python train.py --num_key_value_heads=4 --positions="learned" --parallel_block=false --init_std_qkv=0.0352 --init_std_down=0.00718 --doc_mask=true
Each number is 128 + 32 x the weight over the matrix's rms, rounded and kept within 0 to 255. Layers, rows and columns count from 0.

# layer 8 attention output (transposed), 256x256, rms 0.117, rows 255, columns 0-127
[[153 167 118 177 128  94 111  99 142 148 165 163 125 172 181 105 113 126 158 195  79 143 210 101 149 215 102 145 134 195 127 153 125 117 213 110 159  83 144 136  30 123 158  97 120 112 106 171 122 107  85  71 137 188 167 104  87 127 112 127 110 110  97 157 115 138 131 110  99  68 127 108 153 154 126 145 137  63 138  97 138 106 157 173 125 184 104 144 147 122 162 164  96 131 152 161 150 131  73 131 188  87 144  94 107 126 117 104 133 105 182 166  84 142 123 148 148 155 197 111 137 171 140 130 145  78 130 170]]
# layer 8 MLP up, 1024x256, rms 0.111, rows 0-26, columns 0-127
[[119 107 112  95 146  61 134 140  82 144 135 115 130 163 123 152 127 120 114 111 133 131 137 161 156 134 137 143  86 120 111  91 164 158 101  78 125 170 175 162 118 176 140 175 107 124 126 114 187 108 169 172  65 184 183 113 129 114 112 167 101 142  71 130  77 108 132  96 112 131 179 134 143 157 200 183  99 111 172  98  99  92 107 143 127  94 107 108 151 121 116 182  83 139 102 127 125 112  99 128 131  41 173 104 143 145 102 124  54 158 153 191  94 131 111 174 132 153  70 110 196 122 122 191 123  96  97  99]
 [157 138 158 152  88 124 125 104 150 194 112 133  80 168 140 117 102 111 147  80 136  85  92 162 189 104 148 134  90 126 137 157 131 136 138 109 180 102 100 149 134 124 154 129 156 145  84 153  74 142 158 124 141 143 135 161 150  78  85  97 114 174 151  76 124 185 153 121 105 103  79 161 209 119  68 103 127 163 133 110 196 102 138 173 172  59 113 179  75 114  94 108 161 107 140 165  80 137 156  66 122 129 184  44 125  66  83 109 116 176 145 198 104 168 129 103  79  72  97 172 166 155 142 143 142 147 143 128]
 [157 120 101 173  92 102 143 130 162  89  91 138 107 207  99 113 116 117 113  68 100 133 172 100 115 158  26 128 113 122 111 101 110 141  72 114 116 133 133  97 157 155 130 123 110  75  81 143 119 136 227 152  73  96 145 124 106 105 169 135 113 145 135 179 127 161 132  81 126 144  42 141 110 153 189 152  77  70  94 164 159 112 163 154 130 105  70  91 179 106 163 163 199 126 126 146 121 135 181  79 150  94 178 102 133 104 149 168 130  92 135 177  85 116 185 164 165 134 145 124 153 121 146 134 163  85 165 133]
 [177  75  90 139 117 106 147 117 192 159 142 176 163 140 136 124  88 120 115 100 157  93 125 134 152 208 133 121 113 111 139 106 133 102 120 159 117 102 101 128 181 108 174 100 142 187 143 112 136 150  82 159 127 159 142 134 141  83 145 127 105 103  79 141 171 162 160 165 153 147 154 159  84 128 155  70 222  78 180 176 125 123 109  87 103 103 144  97 179  70 124  92 141 174  75  79 125 129 131  81 127  92  51 154 123 143 103 152 140 100  79  95 122 127 180 100 164 106 131 137 144 170 104 142 140 117 181 185]
 [143  98  95 201  39 165 114  86 104 104 127 132 133  95 120 112 136 116 139 192 147 135 124 146 199  67 175 152 117 199 130 128 160 101  84 142 149 115 131 105 138 136 129 132  96  86 115 113 178  98 112 163  83 107 106 128 140 113 202 132 163 101  95  81  81 127 133  99  86  86 183  44 179 144 138 184 168 146 147 117 184 159 110  96 121 103 162 123 128 106 148  88  92 146 176 133 104 110 107 111 179 151 116  89 116 155 143 145 100 104 144 125 120 126  91 190  96 122 147 109 117 116 131 139 121 130  93 137]
 [111 144 207 151 113 133 135 130  88  82  81 156 160  70 113 102 133 144 118 111  58 165 158 124 108 113 179 139 118 148 101 144 124  95  86 108 111 133 120 111 129 151 129 122 122  86 133 125 138 171 129 105 145  72 186 188 111  85 104 164 143 109 111 122 101 103 115  91 136 200 173  85  94 118 175 154 123 166 109 140 168 111 151 134 112 154 124 205  85 165 142 159 132  87 112 107 136 105 115 141 114 109  92  63 119 108 145  78 163 137  84 137  91 122 156 143  94  70 171 139 104 146 149 152 123 175 135 213]
 [153 182 129 204 129 131 124 129 166 118 106 101 186 134 106 181 175 131 125  93 103 154  95  96 131 122 103 148 118 189 190  66 135  83 101 120 129 132 107 150 177 122 138 123 117 125 124 123 161 128 121 127 125  51 136  81 169 134 120 132 167 126 151 152 117 142 101 161 119 141 180 154 152 113 161 139 160  54 162 133  76 121 124  96 161 138 123 148 165 130 131 127 165 109 150  95  92 114 131  98 141 106 198 176 153 116 197 151 126 110 178 117 162 120 121 118 159 141 159 154 146 161 151 112  74 111 129 165]
 [ 96  69  45  85 135  97 121 139 156 135 113  81 134 146 131 150 105 120 115 124 161  74 121 107  71 157 156 155 159 108 128  88 174 109  45  88 188 153 113 143 126 100 124 128 168 140 176 106 145 157 152 173  87 152 130  91 127 176 160 132 130  66  65  59 124 143  47 153 105 155 101  87 166  83 143 143 132 133  87 118 157 237 123 104 128 184 156  79 150 138 110 147  94 101  52 149 155 131 168 173 121 144 122  91 161 139 123 104 166 134 159 166  90 106 123 113 142 140 162  53 161  83 117 173 169 127 149 187]
 [121 149  99 221 113 117 152  84  59 187 136 127 145 105 186 141 182  54  32 101 167 180 103 100 186 138 184  79 161 133  92 124 112  56 120 102 153 148 151  98  93 111 137 106 127 148  85 128 159 167 171 114 137 109 133 148 160 127 138 131 117 101  73 116  90 127 134 133 133 111 101 155 130 147 136 166 144 146 200 155 151 155 174  79 130 158  99 122 162  23 165 110 155 109 131 149 152 155 128  92 152  91 124 171  96 169 114 117  83 182 110 115 111 113  94 190 117 181  90 162 103 125 122 106 111 146 126  87]
 [121 127 162  95 125 126 165 142 129  56 191  98 118  86  91 156 132 118  95 166 172 108 116  52  97 133  71 169 139 164 150 159  97  94 137 126  97  88 133 144 144 129 107 123 109 145 137 173 100 108 137 111  69  87 109 180 114 142 106 105  87 154 121  94 160 118 159 106 111 129 108 171 122 170 168 155 203 105 160  89 150 157 112  99 206 104 129 152 113 156 100 166 134  77 138 149  88  95 137  92 141 115 129  69  82 163 145  95  98  62 111 174 118 145 166 137 108 118 140 126 136 153 155  94 149 166 136 177]
 [ 47 163 132 137 170 124  96 139 103  98  91 140 167  95 203 126  90 123 120 138 113 154 184 102  85  95 100  97  99 118 143  62 153 107 117 106  86 143 125 117 120 125  74 132 116  86 113 174  96 114  99 159 140  89  87 102  89 132 165 156 177  98 109 130 121 134 112 132 116 143  79  91  97 127 138 102 130 132 106 171 140 157 145  94 130 118 173 152 111 207 152  74 106 124 120 119  95 161 192 136 121  67  49 133 111 138 141 146 123 129 190  88  90 186 118  79 123 142 153 137 145  76 114  86 115 194 121 128]
 [123 122 152  91 104 116 162  98 131 112 130 111 116  82 214 128 160 156 132 102 150 139 112 145  91 140 195 150 118  67 150  88 117 163 151 148 150 178  62 127 159 116 113 199 135  99  81 115 170 104 128  69 117 121 143 148 138 109 124  97  86 177 115 184 109 118  94 107 186 129 150  74  78 136 144 227  95 154 104  56 151 101 138  85 140 156  97 177  66 120 172 152  68 148 175 134 128  92 140 118 133 214 145 151 126 111 140 179 133 142 153 166 137 131 136 120 150 148  75  88  88 196 102 117 150 143  86 159]
 [109  94 182 141 148 152 108 191 153 141 125 172 135 201 154 138  97 175 112 130 227 138 139 176 120 173  95 113 127 143 110 149  71 112 161 120 139 162 118 175  62 102  86 138 132 181 156  95 148 118 127 172  94 114 107 152 136 133 183 103 181 114 125 117  88 193 116 157  76 169 105  82 140 168 162 185  93 116 145 160 146 114 105 177 189 164  80 121 157 129  85 117 186 114 159 143 104  92 118 141 122 158  77 129 128 148  60 181  69  69 161 170 103 113 127 134  69  86  49 161 155 139 118 115 149 137 131  94]
 [108  94 138 123 110 124 154 126 107 104 136  94 136 149 149 120 153  94 120 103 115 114 135 182  76 100 112 162  90 166 118 153  89 106 117  87 163 105 140 172 171 117  98 150 141 202 108 157 176 196 112 142  93 157  78 176 120  87 117 107  36 150  91  90 132 199 133 115 133 113 132  76 121 142 179 140 113 212 140 161 146 129 137 170 122  58 131  90 167  90 171 132 148 114  89 147 113 156 134 137 150 114  69 141 110 149 101 142 134 142 106  99 124 138 165 135 113 112 126 134 179 101 173 104  91 102 119 115]
 [126  98 115 140 137 156 111 146 112 112 197 135  94 103 127 103 150 155 139 119 171 152 209 167 136 161 127 163 154 155 144 164 116  85 136 141 126 169 115 168 160 196 100  74  89 156 132 120  98  37 152 157 114 114 112 105 106  69 125 181 218 146 164 134  98 109 123 109 186 134 139 220 153 132 182 180  91 120  74  94  93 104 128 159 156 125 113  93  81 132 121 185  74 128 107 158 154  98 130 113  96 115  73 130 169 171 149 146 130 107 186  97 117  58  80 120 147 115 163 148 142 255 116 132 150  74 124 187]
 [ 96 154 117 106 123 120 114 134 149 118 141 171 111 102 252 128  86 141 149 110 197 132  84 100 180 174  78 182 164  69  82 120  20  88 111 108 179  50 153 162 141 175 177 148  80 157 143  53 115  75 155 131  62 118 137 177  31 166 116 153  97 103  99  95 130 111 115 136 128 134 158 142 134 166 142 116 115 122 180  86 107 123 120 140 119 129 106 122 118 131  80 131 136 112 171 154  84 142 109 101  84 117  87 133 151 187 135 129 108 123 175 116 147 130 146 157 180 143 142 115  95 137 167  65  93 184 142 139]
 [150  61 138 100 118 163 160  79  77 150 122 108  93 149 132 109 132 137 164 119 157 119 125 158 110 151 143 120 159 141 131 123  56 156 140 122 154 175 159 111 165  88 123 115 126 118  97 166  91  96 120 156 110 186 141 159 154  91 135  98 106 115 133 124 126 132 120 112 138 106 154 155  90 130 105 163 123 167 105  74 144 118 131 114 170 108 171 149 118 112 115 124  54 155 114  42 179 155 119 100  93 131 110 152 145  87 113 157 142 199 154 102 207 151 143  74 106 130  92 100 149 157 113 120 131 102 160 109]
 [119 171 110 167 103 169 133 102 112 189 173 176 121 138 187 144 172 125  87  96  50 126 124  91 105  93 131 108 112 150  99 133 102  92 171 183 136 103 140 105 102 113 125 129 101 167  83 117 113 124 132 156 165 142 136 109 144  90 164 117 124 150 133 118  91 192  91 138 132 163 140 112  94  90 104 146  88  94  57 136 105 194 133 143 108  68 105 140 158 159  99 176 161 117  73 116 121 152 169 123 161 105 175  88 101 129 132  94 126 157 128 169 158  94 120 113  85 146 183 114 156 119 104 111 126 143  70 154]
 [183  90 116 124 133 180 101 149  88 115 106 145 118 153 139 116 123 130 111 162 159 159 127 174 125 165 131 125  93 118 140  92 141 113  97 135  95 144 152 158 149  94 147  92 140 125 132 120 191 105  97 149  74 129 111  74 183 103 168 122 128 157 116 100 157 134 102 131 178 113 166 114 154 102 156 148  83 113 124 123 122 127 127 164 101 140 153  92 128 111  82 133  71 106  47 109  63  69 171 133 117 201 130 146  97 165 143 150 108 128 171  86 163 155 106 103 165  60 134 118 117 147 149  99  65 111 107 113]
 [156 131 150 163 146 104 122  96 109 113 135  86  60 111 143 138 193 114 113 119  98 137 136  80  95 101 101 154 128 114 118 152 156 118 202 132 158 130 140 102 160 166  95 124 104 147 120 135 126  87 189 120 110  51 131 115 151 122 108 142 171 109 129 173 115 102  91 115  90 159 104 144  77 146  70 154 105 160  85  52  82 117 150 119  78 117  36 183 141  51 132 111 143 189  92 133 124 113  64  94 171 109 153 135 151 113  97  88 143 133 139 112 122 181 115 111  93 101  62 126 123 105  99 147 111  93 161 110]
 [160 131 136 114 208 118 151 121 171 103 167  65 147 132 130 129 124 124  95 129  88 171 178 124 126 176 167 180 130  94 124 138 173 126 126 143 137  93 167  84 114 113 127 138 126 102 152 114 108 134 121 208 141 166  83 191 174  90 126 102 130 119 110 124 155 186 182 164 163 125 111 104 121 162 136 130  82 120  98 159  74  89 180  86 125 117 124 155  81  79 101  61 135 136 112 136 110 130 179 144  78 108 111 144 116 149 104 109 130 120 144 130  88 140 125 133 155  84 116 148 134 121 152 139 199 186  92 116]
 [166 159 102 136 125 146 130 146  84 130  98 170 162 111 161 127 106  60 122 109 131 104 155 113  78 158 148 105 183 137 140 132 140 118 106 126 114 176 110 109 107  97  89 161 175 153 134 125 142 106 101  67 164 145 104  91 179 184 130 164 119 192  60 132 132 175 113 164 141 159 141 108 128 170 170  88 152 143 211 112 173 125 152  99 132 115 128 157 116 104  92 191 157 134 114 112 102  87 155 143 137 127 119 127 105 186  84 148 126 146 124 127  75 107 133 119 117  69  60 126 114 140 151 120 121 174 144 131]
 [119 151 122 181  82 124 138 136 139  97 206 103 147 149  88 112 143 123 143 145 148 164 168 134 121 109  96 100  72  80 145 154 202 133 128 119  96 149 122  66 125 141 103 110  89 138 118 148 123  94 136 124 117 129 174 120 172  84  90 109 125 159 143 141  86 117 112  91 117 154 128  89 112 159 160 165 161  77 132 120 111 134 139 128 135 137 161 142 151 109 133 173 150 143  78 147 118 158 122 108 124  84 130 113 126 117  98 201 148 105 101  99 146 130 116 135 121 199  57 163  74  28 142 127 167 130 126 200]
 [ 89  85 104  92 128 113 159  82  77 167 109 187  87  78 205 181 163 180 138 164 156 119 114  92 176 155 164 193 145 149 153 131 116 123  94 104 103 136 113 146 177  91  88 128 154 163  63 155 160  65 172 152 127 160 132 134 188  95 137 109 135 176 123 176 140 108 118  86 182 109  95 104 163 132 148 109 105 109 106 120 139 104 132 169 111 121 122 167 124  78 144 137 120 114 162  30 100 158 146 114 104 111 124 134  96 133 105 116 119  80  96 150 191  28 166 117 141 139 109 128  46 139 164  82  83 130 178 155]
 [108 108 168 135 136 100 162 150 153 151 188 110 126 128 130 132 112 154 143 154 122 101 111 145 104 124 141  82 169 129 149 144 202  87  61  91 187  63 149 141 106 128 140 152  78  96  56 128 145 145 114 100 120 144 116 166 151  88 149 157 132 117 151 102 105 124 160 113 139 131 131 120  91  67 132 157 190 129 105 134 154 130 138 121 116 141 155 204 158  92 172 153 140 197 134  84 139 171 158 124 141 117 169 112 157  86 156 140 165 135 166 135 100  96 143 110 144 135 101 159  53 133 143 116 163 124  55 162]
 [ 92 111 115 125 123 124 158  85 124 146 115 145 148  95  69 128 120 185 175 144  78  98 198  70 185 113 120 125 129  76 101 121 155 152 114 126 160  84 166 154 231 120 132 181  59 139 104 148 137 198 107 141 166 146 172 126 179 123 124 150  36 196 141  58 139 110 107 152 146 139  85 157  82 134 116 172 131 103 167  84 112  72 149 106 105 172 127 119 171 110 134 180  62  80  20 119  90 165 146 160 131 159 145 147 107  86 125 117 115 160 160 104 180 133  73 110 106 117 107 137 133 203 125 135  88 138 101 168]
 [122 182  89 150 124  71 140 155 181 166  93 200 209 112 111 143 107  99 139  88  63 129 186 117  88 102  89 109  90 177  58 150 166 123 110 145  82 124 142 151 104 123 130 159 112 134 138 168 173 150  82 121  66 167 129 175 162 162 128 190 140  85 135 148 174 103 124 141 164 136 114  96 123  76 131  88 126  83  98 134 128  60 120 152 101 170 117 105 145 141 152 114 139 169  96 161 113 113 157 128 148 137 124 164 153 107 138 123  95 118  95  79 145 140 121 134  69 100 127 155  91 170 161 108 135 136 126 109]]
# layer 8 MLP down (transposed), 1024x256, rms 0.119, rows 0-25, columns 0-127
[[133 108 110 126 102  83 107 146 109 166 125  48  68 148 103 180 136  87 103 165 131 112 123 169  98 124  85 106 118 127  81 103 106 123 149 117  73 108 137 163 135 131 101 106 169 125 121 161 158 152 108 149 100 121 160 186 121 133 114 119 160  97  78 137 115 137 194 112 199 141 137 145  56 114  98 105  92 189 124 137 137 119  82 172 106 178 119 105 140 114 165 187 155 146 149 135 144  99 157 173  98  93 126 154 108 143 188  62  93 133  72 127  81 174 142 154 108 134 127 174 102 140 166 155  46 122 149 171]
 [128 138  93 128  90 132 122 157 114 117 100 121 156  87 175 114 139 101 114 193 104  85  88  90 130  92 136 114 142 109 159  92 123  97 119 121  86 150  64 142 118 150 111 139  98 110 133 175 126 140 151 158 159 188 155 156 120 153 118 129 121 113 144 144 155 139 152 172 139  53 164 115 160 122  93 137 134  93  95 103 164  81 128 119 173  99  96 113 159 153 103 122 130 167 103 127 114 189 108 139 106 156 130  90 106 103  76 142 186 158 130 144  82 148 100 129 129 102 122  96 105 144 121  97 145 105 147 182]
 [157  94 105  85 127 113 140 135  87 131  65  96 149 115 145  98  99 177 120 110 168 123 163 108 165 124 152 116  83  62 138 110 150 107 118 107 161  88 176 106 127  99  93 171 126 125 113 160 168 111 153 130 137 121 151 147 133 145 168 150 142 115 115 112 142 142 219  69 118 153 142 114 126 117  97 101 100  83 175 132 116 154 149 121 144 192 142 123 183  96  93 125 101  87  99  63 158 140 123 148 150  91 205 127 176 154 104 169 134 151 132 117 150 164 108 179 124  97 125 121 131 151  85  95 153  78 138 170]
 [124 145 141 125 125  57 126 147 128 148 175 185 115 149 155 132 125 133  90 101 115 102 148 142 155 160  89 157 106 116 181 134  97 129  78  84 102 183 140  98 131 136 135  89 110 188  83 124 178 192 148  86  89 162 113 159 123 142 148 135 105 147 196 117 137 160 121  58  65 146 151 102 135 162 124 169 110  91  78 143 180 143  99 171 177 103 177 151 140 127 192 170 155 121  92 165 149 157 150 117 121 114 118 189 132 116 172 151 102 149  99 142 179 173 131 111 109 126 141 139 125  80  92 153 104 151 132 145]
 [141  72 163  95 120 125 122  81 173 153 182 127 114  73 122 186 156 118 121 147 131 115 132 148 189  76 113 144 177 144 156 139 136 125 108  99 125 134 156 147 106 124 153 118 176 158 100  62 168 111  59 127 129 141 100 104 101 106 146 148 141 202 193 104 144  95 133 138  89 126 141  69 148 189  91 101 198  32 128  61 206 140 109  88 153 153 127 162  94 163 101  55 128 114 114 177 180  81 158  98 190 134  92  95  85 124 143 152 167 108 124  62 115  87 182 205 128  87 180 142 146 106 148 135 148 126 103 132]
 [122 120 211 127 150 132 135 143 156 158  86 214 187  85 170 111 107 155 100  97 152 100  84  99  93 122 161 103 114 123 122 124 117 136 121 153  81 132  92 142 138 114 161 150 145 153 103 170 150 133 128 121  93 114 105 190 114 117 161 118 111 128 134  68 158 106 134  95 194 126 146  93 109 122  96 116 185  78 111 103 188  91 169 160 187  97 121 149  94 175 137 179 151 147 150  98  90 110 104 147 141 112 110 136 110 159 112 157 130 126  66  65 129 157 170 103  56 133 146 126 183 149 110 120 183 159 129 197]
 [ 62 123 175  97 138 156  90 106 139 152  94  78 150 171 145 137 171 174 103  81 124 102 167 157 182 119 112 125 145 171 136 117  38 147 149 173 106 164 153 152 171 115 119 150  89 110  82 137  58 111 137 153 114 151 132 177 153  90  97 151 147 104 157 121  53 130 141 172 133  84  50 152 126 100 107 145 170  24 127  77  45 157 161 124 161 123 143 104 134 102 143 183 156 124 127 108 103 136 124 170 143 140 125 113 150 153 156 170 130 126 157 140 134 110  77 152 137 177 170 103 151 133 132 166 146  87 130 101]
 [125 162 134 166 130 132 122 137 138  48 158 135 141 109 166 165 179 119 121 170 125  79 147 106 125 169 144 138 136 138 104 137  78  95 113 106  96 150 105 112 126  96 148 144 156  91 121 162 115 128 115  85 158 132 118 148  57 100 144 151 139 125  74 183 115 110 158 177 113 117 129 133 152 152  97  90  94   0 126 110 168 105 110 130 117 159 100 201 110 159 177 157 110 132 121 113 129 135 135 133 145  86  91  93 158  63 110 203 115 136  83  84 149 182 110 122 169 185 159  99 174 139 150 103 128 116 112 141]
 [135 132  73 110  71 108 119  59 117  88  95  89 130 129 151  89 163 117  94 119 134 124 168 113  97 159  97 167 112 199  82 104 103 102 115 158 103 110 156 178 137 114 187 108 185 118 126 143  57  70 177 131  75 102  96  97 177 159 125 107 106 121 122 167 155 125 134 173 142 170 112 102 169 144  88  97 140 102 105 143 115 119 137 108  58 146  80 106  79 147 141  80 112  92  91 147 117 126 115 180 109 144  58 112 130  93 101 122 122  89 127 170  95  95 121  80  90 114 149 119 183 116 177  77 155 106  68  88]
 [108 107  70 138 143 103  85  97 119 133 132 151  55 128 145 127 117 104 130 114 127 134 128 112 127 213  97 133  96 147 126 162 147  80  98  77  68 141 109 112 106  63 176 122 147 101 103 130 122 104  94  88 179 107 129 117 171 172 160 128 120 145 151 172 120 165 112 123  88  74  92 164 162 152  80 138 126 171 113 146 127 107  87 133 107 155 130 121 164 200 139 106 159 128 120 130 170 130 146 158 111 130 107 121 189 101 112 140 140 122 133 135 152  97 106  92 152  90 168 151 112 125  70 100 164 128 133 121]
 [ 95  79 126  52  89 119 141 101 128  90 109 129 133 117 117 115 105 129  93 130 165 126 218  85 155  80 182 166 149  79 169  99  71 118 164  83  90 171 122 194 151 113 136 152  74 114 115 124 157 148 151 159 158 136 161 181 106 149 125 145 170 127  83  90 164  86  97 157  78 150 116 119 107 185 132 117 149   0 154 138  77 105  59 185 129 128 140 165 161 164 128 115  88  97 195  37 141  67  87 134  31 121 110 103 169 102 113 126 118 117 110 136 110 151 135 125 149 148 119 150 143 157 113  93 115  81 109 129]
 [153 139  72 117 130 115  71 130  99 146 168 114 135 136 178 116 114 123 129 142 118 153 104 145 109 134 190  93 125 115 169 145 156 147 127 113 107 153  78 125 183 141 131 124  95 111 108 156 158 133 138 109 116 121 138 151 142 123 122 122 126 177 197  98 143 143 125  55 146 123 116 121 134 131 162 131 160 255  74 138 114 189 178  61 148 147 141 117 160 116 164 111 120 142 174 107 101  97 124  98 103 107 102 117  79  98 111 158 135 106 106 153 114 166 136 136 176 128 158 186 132 123 198 140 144 143 105 170]
 [ 94 119 149 154 135 120 127 130 111 141  85 163 119 142 122 148 135 111 158 154  87 165 136 160  99 184 129 118 132 103 147 173 102 115  57  63 134 182 153  83 204 134  88  79 117 149  55 149 111 160  87 112  95 157 146 202 143 179 129 133  56  97 145 126 122 117  91 171 174  98 126 167 108 150  91 122 104 142 144 185 117 158 152 110 111 145 166 179  50  99 118 191 127  71 143 107 143 110  91  98 116  97 100 102 177 153 143 113 166 175 115  69  61  44 111 112 118 123 130 115 123  49 136 140 153 150 153 165]
 [147 158  85 128 186 107 171 138  90 114 167  76  42 138 144 104 159 112  83 221 176 143 134 168 108 135 150 133 105 124 121 127 143 133  64 105 166 105 123 112 140 148  58 162 133  78 138 184 101 151 143 126 146 163  85 181 107 110 162 107 168 159  62 150 161 128 116 108 142 159  94 170 108 120 101  91 131 119 130 129 137 125 185 102  67 163  93  83 108 152 147 142 128 107 157  96 189 171 105 136 133 133  70  95 115 125 135 132 133 150  92 102  93 161 147 129 144  73 128 119 102 160  86 165 125  66 163  73]
 [155 153 111 150 139 153 175 156  90 104 129 128  99  95  98  60 136  73 169 104 130 160 194  83 172 112 120 170 134 136 118 129 150 181  57 116  87 151 142 166 158 139 102 213 113  90 121 143  82 109 148 121 150  66 143 213 181 107 146 135 170 126 126 154 150 166  99 102 101 137  80 189 139 143 113 134 189 151 126 101 139 157 123  78 196 150 106  94  58 170  87  81  83 109  91  63 160 105 113 105 102  89 165 138 109 135 145 104 147  90 168  85 129 184  75  83  75 140 157 114 151 141 139 136 130 119 116 127]
 [113 112 141 139 145 135 147 138 106  96 115 196 175  97 120  64 161  76 114 119 131 133 129  81 145  67 131 114 162 114 119 152 109  75 208 133 101 161 166 168 157 104 170 128 100 147 116 106  79  46 113  96 135 129 177 148 117 168 142 117 110 130  98 161  89 124 142 162 164 176  92 119  96  89  61  18 115  37 139 179 110 159 138 158 164 107 117 130  98 169 185 119 114  99 153 115 149 119 187 144  86 126 203  89 111 191 161 125 192 205  74 130 113 125 174 167 117 162 114 113 133 103  82 146 119 129 148 122]
 [128  88 104 109 171 158 155 153  72 123 133 128 122 115  82 167 181  59 142 100 155 172 108 129  92 142  67  61 141 108 121  88 101 146 123  62  87 155 108 138 200 123  76  96 101 125  88 127  96  90 162  79 113 164  34 164 146  99  60  86  90  84 137 171 101  82  97 145 117 142  67 129 106 124 164 180  96 131 128 114 128 133  91 175 153 128 143 146  48 126 116 118 118 152  98 128 136 150 133  63  72 112 117 162  97 160  85  72 136 132 111  97 154 157 120 170  85 160  67 107 115 135 110  99 104  66 131  71]
 [126 204 131 105 112 119 110 161 114 101 105 107 111 132 131 184 182  86  95 152 125 184 139 131 128 120 141 108  98 144 144  68 140 124  70 158  72 133 137 140 133 159 172 178 125 138 117 102  66 171 133 119 125 133 229 168 118 143 168  80 110 112 117 189 183 174 131 166 126 126  87  80 155  88  56 179 132  80  82 132 116 193 128 121 129  67  98 111 155 135  94 109 126  84 148 173 222 134 162 167 134 105 165 173 128  86 102 131 125 204  61 128 112 110 144 133 193 129 118 111 149 131 158 158 133 148 121 147]
 [ 92 195 183 118 125  81 121 147 102 101 178 157 107 109  76 132 137 173 114 124 106 148 110 120 142 139  95  97 123 173  91 108  84 135 117 142 124 130 137  99 173 155 114 143  77 170 110 151 111 130 114 120 174 152 172 144 102 180 108 132  36  96 144 123 117 172  78 103 135  86  85 139 121  65  78 104 142  64 143 147 119 132 141 101 156 137 119 185 170 160 176 128  96 153 133 104  93 122 102 131 164 106 138  79 124  87 109 112  73 129 148 169 215  57  80  95 154  98 174 107 147 167 185 115 152 140 116 109]
 [176 118 204  39 102 125 126 125 115 182 143 199 133  98 119 107 137 176 103 133 124 126 153 132 126 115 201 169 107 166 133 134 109 104 105 179 120 152 165 169  96 192  81 111 128 148 117  91  70 116 135 138 131 156 133 115 121 150  76  52 108 102 121 203 132 107 130 146 114 117 144 167 147 143 118 168 147 206 178 101  97  92 114 123 120 123 111 134  70 150 178 125 180 194 140 156 142 104 103 162 130 106 128 132 128 156 139 138  90  74 170 112 102 105 160 152 121 107 168 164 121  95 105  90  93 139 100  86]
 [132 162 120 139 160  88 101 109  97 124 137 128 127 117 135  71 177 119 110 146 134 147 150 146  79  94 141 161 130 154 142 179  97 117 139 155  91 126 103 150 127 175 126 140 106 131 132 143 160 130 114 140 128 147 129 107 162 103 113 137  99 126 101 133 128 113 100 161 105 145 139  92  65 124 150 121  71 255 171 181 175  76 106 137 103 155 103 172 174 117 133 120 162 118 105 155 122 170 108 117 114 132 137 138 119 132 134 133 192 124 133 167 155 170 161 151  94 156 144 112 142 130 200 186  96 151 110 130]
 [ 58 139 103 108 127 140  93 109 137 151 104 103 157 102 171  78 181  98  90  95 151 134 121 109 196 146 137 125 138 138 119  51 121 127 144 113 102 156 138  89 144 157 133 111 140  79 143 121 102 151  74 118 138 171 117  95 121 131 141 100 155  98 115 111 114 144 148  81  91 122 102 125 145 120  97 115 169 174 111  98  87 102 157 104 109 103 104 120 118 143 143 100 188 110 179 173 191 103 110 108 141 133 121 162 136 115 109 119 107 132  67 139 129 117 115 115 111 184  78  90 124  88 153 159 138 145 153 168]
 [121 147 156 101 152 152 165 182 150 131 100 173 159 122 134 141 109 162 110 155  79 106 197 152 105 118 186 190  78 160  99 109 137  94  89 123 113 163 175 157 165 146 123 121 100  73 139 156 120 193 169 125  71 142 132 119 121  74 127 157 120  65 117 114 177 128 155 142 155 126 120 128 136 128  92 100 129 115 104 141 111  88 127 127  94 109 151 130 119 106 149 195 144 150  99 155 169 176 130 102 103 176 149 133  74 146  80  94 135 138 177 153 167  63 111 163  72 180 143 169 126 103 165 156  67 153 107  47]
 [105 147 149 119 123 158 115 113 148 168  71 153 147  96 151 101  89 158  97 129 106  70 114 147  84 171  96  91 141 128 120  63 115 112 106 207 139 152 144 181 108 167 140 138 133 135 150 134 152 129 151 158 133 129 132 107 148 190 120 114  89 169 137 169 109 118  87  94 137 104 159 139 126 109 168 131 100 164 148  88  90 136 170 120  82  74 188 131 136  64 156 162 120 205 182 104 123 145 162  94 120 144 136 175  78 136  86  78  93 153 179 136  64  82  72 115 142 128 124 128 115 141 178 171 100 122  98  99]
 [109 157  87 188 168 155 129 140 206 117  74 141  83 119 122  92 133 145 132 136  92  97 110 156 122 148 154 110 132 177 126 147 147 128 112 123  92 122 155  79 136  97  73 170  93  92 189 101 119 151 158 108 129 137  90 172 130 147 151 140 104 160 200 166 120 172  70 212 191 101 109 175 124 131  84 211 121 199 138 151 134 163 134 143 106 114 101 122 118  84 156 146 135 108 105 126 130 155 103 116  96 130 161 137 165 185 137 168 109 164 160  98 125 156 146 113 128 198 121 111 135 131 189  99 152 153 128 141]
 [129  97 125 150 153 103 107 120 153 160 123 160 119  98 140 157 176 174 128 132 208  81 168  79 160 170 126 112 124 114  76 175 178 144  97 128  90  87 121 110 105 171 101 111 142 155 173 119  73 121 113  67 118 134 150 172  76  90  95 106 160 179 105 121 188  63  74 113 157 160  56 112 118 145 156 137 100 128  97 169 133 105 152 121 140 119 148 201 201 146 139 178 123 164 125 114 141 179 136  91 147  98 172 105 175 147 148  91 140 168 138 128  69  73 129 130  91 165 141  93 121  63 114 101 146  99 145 106]]